config = dict(
    n_head=6,
    activation='tanh_gelu',
    norm='layernorm',
    norm_place='pre',
    qk_norm=False,
    init_std_down=0.00505,
    optimizer='soap_variant',
    lr=0.0052,
    weight_decay=0.053,
)
Each number is 500 + 25 x the weight over its row's rms, rounded and kept within 0 to 999. Layers, rows and columns count from 0. Numbers have three digits each. The size before them is the row's rms in percent of the matrix's.

# down: layer 3 MLP down (transposed), 768x192, rms 0.152, rows 426-457, columns 96-191
# up: layer 3 MLP up, 768x192, rms 0.169, rows 427-458, columns 96-191
down426 100:450474561466501541515515474510467496471511535492493473511464474546507544468458493482483484495503518546467524499457510501492478529481539532516499475484473518498519471518522457492486481525513504471476517514483514519472508498487503463520518560455522544507512441456523480503504506485526494501
up427 105:496545507514525507504529485504445426514476509505492510495485515451522542486542527516499508499522553501487481477517530496508504455489497478539507474506544509481502481549542502520518465505516474496504491492509465503503479521492542486520495476472508493499499526486486498529492514525463452539
down427 100:473457475475492481507503495541479532498486492475513553500464523539526502507535535531516496496524518497495520490467428455534515505502514511485461485494465508489508456544511489535535455520504525492488513533506470516519513514513520516478493515501518526464501490496525526454504503516474553473
up428 097:505481482517532472517508539480469495489454543500512525467484522506498531501481483516508491479534516513562531470504504522514537497513509535529515509514523530474513503516538471483479532487487489514474545449536474466506510475480515522488511496463469522505469521540495510480517468516475483514
down428 098:432520465540509499457509530493494507497507479497487438475485519520512502481491457514507487523497492541504516473503498506481476501461481479475463472503453478462479548516519511459535469507508499476539498503495527504486481515474495525529520518486505480541498476515492506515540494494521466513
up429 090:504487503498466545530478512502508522553511488507528503493496523439505475471547505509526498462487509494561459512473480517493524482496509490491552491488469500533511544530549535545497511464449497496477485504487497464509526546510526522503509508518492492471540518555475485481503487477480485529
down429 092:491522522508538501552475486535529486473485468440471494507494541474454478484506521500524425503483527477497510445513566486537491481477501532541507481495498552542518475487491513478484476540473469511523496512495519499480492485495533502517475497517542421510510503505495479513497496499502508477
up430 101:493484493489533506489455488490504500502482509526519517517527538535464499517539500521518503532516504538522478516485452509491508515548529475455514524499524472499502471438480502488488557471449501513506554534499473529539525495502531497495488510486478492469501514500502492495525466502475514481
down430 096:524467511514543430509512544469467470535535514427503489531517472504463492494524481518482459443507526477454483497496521512445512498484524512500488503530502555504492507505499525503519460469456436488489509498491499505491479488466517500482473510535499513525508492495519484479520515478532444515
up431 112:514474457471507523496508458482498516476508499488496483471488474529535506495514494502525491498473492526489492542476508486485480538467502502502526454536570486523512494494522475526490470468482488522457485498501535437475481486486509515494502532495490493514460533468457506526502557505507451541
down431 113:516501509485516504487533509472452513481515482496493484479492524510481513495505521473510504472524516520487552540513533522525496479496513549448468482531519542528496453548477522498543506496515503492481477499521513517540482507499502505541548476468512504496492488489472533488505507517518494530
up432 101:518489503492538495470485531488488476515559506469532437488507524516495484504511508476473531535497463481488499507478496515523483509475494523530497438466529531506530505479502502522520465515500501526487519519511497486526485453531488480516488475480555526484464481475474493517506490492492469485
down432 108:521447532505486520509510486496504524480503470471562491533550522487513490497491506529545488499509487549542518502486500470525516481517487492513446472473479484452453514516484516496500451521480488464492534473507517511529497529502504462522508507439541493547540502522470490467476532500513538507
up433 103:520498452485524485503472520496495514471509541522451534482471461511468463483515516499480539505428530454525521509519499493451516534500495517514495525499485469488515536527504525509511476472505528509481482508467469473500522516518491505456541522518475523509457538508499505491526498486516458522
down433 099:513497535514477516442511466507542483528545465500507471524489479479528530515531506510525484527480484550498550518471510510519472476484506586459553474462510500457497515526478521484471538495467483461535503469484501467503507469461497501535521468486486522517517467550503493510518465521500526541
up434 095:438487481502511540491566524544542520508502533534529491514510513490495490534497514513473466468479502527490503484491507450486507507463485504517505543548486555521571498529491495503470542492502479504546517496511505479510513465474508465511537521516497494512502516518497520507549490492481518473
down434 100:504525483523508484473500499508527523505504472531529462510516546487500516523497527472456537515530524484462482486480484501490445563498499525496474494470484514506506513505428532507463501496480506533517496490536488509512476529489432548500486544481500466484515494505543534446515462462474481466
up435 104:515497505512515493463522466512491485493475493458465510464451516544496492534485481437530516490516488501515493466511482483542516496526522502470551491504529480465501485502512540510490509489474516522524500483477527517509534490483458490493529530487521470501495490514489488487499507526515471558
down435 096:456506492532497543468497548512502519494523465501518509495526470457545489488495509515514483504517525496485470463548442528462472511483467459558481508485516477517502504487531512506530503517483517505449480517482491493513460518491485517501525545525498514479467473539510482538522472475525555482
up436 098:534526468493479500499510523467546496563548524495529505480462560460499484521521463451506501495492475504495498445516511493489456500505506513455520471458510491509470492488505492527485512524454539516521464487516490515493526508514458493543501496481574535476524490481485538515496532507467485525
down436 107:460464556478532548493494487513492520483476486500495507494496509504507478478483490506491555552514520484533505438516504506527486500523473481498471517529506555528461484478486478508551471525471493478519498432487501501493502463525490494451508521488530516493487541481510518533507457464531475518
up437 091:519531498517525480467489488461473522523481469501536462510492470468472522489502519540445543505528484489473490468527486540495506459509516494522508530511472481534510501500436499481481512505458482541517510552468492517487498503535491500490506472490521503509526543510465492499469493538520492484
down437 087:456505510540500495501529494513533472483523482464483541521513501510502501461502510431533508526514517505484455474467470507537500483487500490509527484534484449525508463488497482538547519492506523493512520452477476529489497485517543470518492500525492495487500457537522513476517534493491502516
up438 097:506495492499481498531549486502537502457497509508439514512482530473483484488503481520476488515487475490463513504551499464490529479513518552507512480482481494467455491526544508502503488473520502437507435495516491540514457521544480476500479509494468461563504469504531503483524521543510470534
down438 095:475536483460516494474491503478472520492524477495470452523456473488479487473504523468502479512531501492512548554518503483517475556520465472546487476537514471518512498496521494427478503510503512498522488457436533493483520572536480503511510481540527498540475487476524503488549479490501540476
up439 090:476480484518502500536506529495483474514535464527477531518563416516492531534476477543504515493478478519481497475521472452503506472481512526508505488498495500503523485518554509518525489548476552458463492482526487497491485483484543479521513463476494522481533504462481434522504503459464515508
down439 107:431534518451495530522489478534528520533505502517477457468477485478492468488543469520512518510534527468494495489450485476490484477471539495521501521483495480480499511498484495477486465491509507518546460521512521517465436511497533487524498460513486517491481520496522506476538512565481508500
up440 100:479461515472463475487498523558523525507509550492494463493491517485500490490498497533536470514496517548518465497489534519490505486546491515501508491472523506518501490493498490496519496482457517484483486523468504486521504495543509490433509508497532488541513511455471514543494523519471497572
down440 098:503486533509506512519505462531474512477504455508541501541506509515488478494518486454529482501453510520459559492507463483469546483447502495488491509496503513509472439490491465503523512505522474491495483506548506505487476474448448528553489511482503469446497520514478501544525464481451465521
up441 107:483468553497507487514442525518491526444496504507533519488480503512478535472507541532442503534528499508532518511517491500519467462530534494547466481490493473458522499517537461506448476523477494511503496515494517495470504519524526497489498494456495539481467473549489495556481531529489527523
down441 108:492459516546526540529536503432514439531530513504527476508503500507492508514508482453493493526531487507480520515467503507504475478525524544535490518509496535510531497503486529483478471517487499507524489531532493497532466499479477507537458494459501504527503473451506506486498518498533444518
up442 098:497506519485501499493463461543509498477501498493476518489489443537416446493535530524483502559500484535504456538501538531475497518507527550483455470488453514461489483488506555530511510482559522492509482472547494484504515492479528498493517493481499532504495452527477505533518474538472485509
down442 095:528474515536516516519528510478505500500500510479513464474487516482531529467492483486487508477453487512527556532495485492499475533507467478487500481466557509535551524474520477526525500511476486507542532511462510517498510544471495466511474489530549477519507553496532487543506549501530478477
up443 105:505490491506534495529500456558528485482478522521531507508500511478518495524467508509495472512471483521487497514483508459514465528503518457486480492478540483499506517482508546526507500478457468487453482488492474494528487502536507472487539493515523490450479517507515518475476503547516472481
down443 102:506548469521511537515491464525462529476515474515538500502491524468508503467469471514542477481503519486508447512500490486496486530521503511561475495476514508493483473465501459493482522518544522483508491501497492501489506493499492482509523514517550514492491521498514477521518526491500523503
up444 107:463516518553522499506537518482441539498503541479485513517486463510458510473503473496500528515481516473566481504505468470527519519468487487480495480548526508503517545488453479506486481548519536510487482435475486500473483504480530490536520490526503508478491522510458500487486501534519501536
down444 090:520471449488462501507539499488469510534512513520476507469492517527496522480489535502482479471484461477496511539517465529499497438495512505483484489507481475529484518478568495474504560508470513484478535504463522499528470504527524493514514510509482460527499464470515510509516534469522486532
up445 088:473498481503478479502544540484469526523515499508503536523540454501490524528455469522448473488505518505502531480523496484482485483470508520514491531476497491485488523479535515544477536500502513488514503504472507463513553492505467505482518523533492502571494489456450516492511534500485509475
down445 094:493476514497497481481452514508510541491500509475485532504434469540467532478527537501470515489503496510529460504523514525521484464503482510454497507492472492512520482525525487477514497457512541511519526515530506527465497504523545490483466508478469509467505495477516503513506477505468479516
up446 102:515499460475489533535467523489492453496517463477508527494503484518468536509493497510511501532537479501472514472499455460491525508491526486481474523485486492496486552503476450508487463486475499486490459483482519502444494465477485479480574516517455441516517514522503514501495508507533501475
down446 100:485480525503464468545501503481519513495540488490552517492489529490475456502482532496535537479449500492473526488503488514508489501498507494493431457550493498508464454483530556512489506500453509507533492518466492510525508497468493474467506471537492497481501479492527491498533525508457474548
up447 101:530500459486528453537495483505505538482499505470524490498471447524485496502473502493465493495535506499528454525476491481509512523482460549492467482493538529508520512534522530523511493509536474497511504500495477504485516462495485453471508466489477512496495500523511536474471470466498454518
down447 102:475537485485523520489533520523496514485532549518519496527524502475507463474507495478482509510437482473473513466478486529464503504484477523511548480510509474499505486510496491481539532435486443528489475481553485524512512505459544477520501508522505478508481470487514498477565496512492484500
up448 097:495525480487513474485507484513504517504464496490535528440525519472540486519487518525492498465509491513500560505561522478483470522506499519515496497509484488502514556500529517529465493521543511484495526499528478520495471475480486472532501486505501486495469442481466514492534458446499489498
down448 101:515490505537454501480475511466492472499535497501503481456520520478472497475489545521516507518499506488523462489498510534466499488494517486490506492493497493499486476479526493491535513469467477475478469504480489493574486478434510497489497502527420508457492553459526497561501538507519479489
up449 067:538456490524488470521505495490558510481462465500474499471468447479441517497495504489534512509508573532481478437455523509490465557497528524485535501480528517508476526492482486524476525524488533532509500477498511509466548501536482511534486497480513532490490550521495518490502489533476495478
down449 075:544508515481534535472485487482537512491503521524494504506527474497473519544511456485511532517496513482517535516506527515502470445495505538504519479461522518465536493527469477491501456481538490468465505486529470458475470518506516474472507478468567476499514498460515500470510525529465465516
up450 094:473499512493472430500494486528514497538498509555469519492496548499509501500514520553506502521498479535522512488479485466443525471508507526485469515464485483480483498515474512484522515489478502486538491461531438475482507460488461495491472536456446472498464478522557503519537488492500501476
down450 104:489509532483456499489491469490474478555506505512490487496464467462508507492498525522508533513533507497449490513483494472493473495461497505507458488474467499535510462492488459510495480494530524559509523494488481474493485499502497465493479504543507476493538465485473526499496494498476501518
up451 101:508467516526543465497498496475447494503494494522479492464552515496554537512509499489510515499479520501474479513542503481487491516537532494503506515544479415486497500504473525472502499510489509495457470498512484500493511536527547510491467494474519457480484516516478521478438502494472497504
down451 094:513467475461473490470464478515493462500514524529488458489514503467553528508504483532500521449492483495503528511468496503493507484517506533513491513549550477492535527528505528502484444538466529481466491509455526477500530474518484468538512515496492465511519491461488535502491522515495505510
up452 107:515450516451507509492528529507544524498477480504530537496452555491492506464573518495510473494487480481480491476536508501492567519451465473475513483476478515477508525547519451473520483463522488478484508511499470477505498467478542502456520504530501510510522549484518513528479517499515511530
down452 111:504477451496524574489527517529482473533479526487479479505483547531487488492498528550441527502476532498468481471491507523500503521532520501477517522515497483492491532547493509543484509496486495461496482512490502554458494496492573515499498515522516486492485509525527513505563482541504547456
up453 092:479471499442499482479488465458472487523473506506500476493516495485509487509503522491514513469432454507499520497490551492505479520502535503464539490454533508525476532509474493473519511511520514529481488490527543461536508505477510505540575486467482545476499485510509498504499505468535528479
down453 102:501485500521508530511516483537495483533514470516512519508533521518528474468511474534510517498512489501491479509513498518514521475548469513498523493534579498500554495528491530492464477498506496509498509513447499488435555516527477473505451522502500527540536522461479509486540497499436508523
up454 101:483446489534486540529501513487522544472542518521474559499518507498481469518519445496538454483506516481467504560482474469468518507526477469503501503482489482475495528478544493518509454536506499481513499521505530491521453505508477504506484471524512489495517494463497501513459514475503472553
down454 103:500499514496529479459475490563516527514472506540507466473446528505502516461570499543490552465461510493506463505476520499485507498545508508486511500487469536492511501516484460491493473498464477525516474514458492525454524494497504524506484554513452497513538520532534498496506502540486505469
up455 087:520541472547472467488488440478523525523465506474473511512473511548501506527528536532506477506537445500491478513519521500515510523522465512504530478460478484468465447536498503549490529517497516506465505487538478484509512457495488467485482489473485498472488463478508542509499505447543501519
down455 112:497460472489486464504509528513549554473489490505562483530499527525484476530486479479486475494486473469448517467515511468498479540510538520499506508510486526525519505535504492544472519515537502517481493504501482509470530500496492503529487514508497499519523469512499481521509545490498500549
up456 105:490521437513501532527467509511507515525563476521477440554507463520498504528509502523495539471511504534519452536497504451482503446504482525531517453529453509534525500499517491501536497496526521499482512504481461491493459517515516488456519495518487504503511490527506460485478494506524496480
down456 118:514513475492449515510471472513534510511492532487471467501509512544490507484509482463499542526505456557472465514470515466491502519517558483509494420480485492533519498515501482494511503512511472502456502526559515504505496518546511451454538520482460533515528506493498492463480479528515495512
up457 108:543518459486499475462497511523492525544493512480491502523510448516592509526499490515500542540471485494519519473479504522475479483538544521480521515508490503508463504480501493482502491511503499492493513503510461471484518464511484485476480523482511476565476499517478496493507514524497500442
down457 103:511510507508488497526539518511515537526510503469479480505483480503483496487500481500498488516502462483501490487445467453511512490496490483505489486496516521492527483465454509473496505528504546495467510530516454434511475497483508450488520490493507479485533501472466512475476513481465499501
up458 102:462533518520464470476421520495463507530512527502496499506488515499454478463486488491473487511523504539489499490524518513502487485466504506505519525459483534474514492498444502477479493511547503568485468486535487538494533502488518478506538471523451492507531483502544548491510534511510511518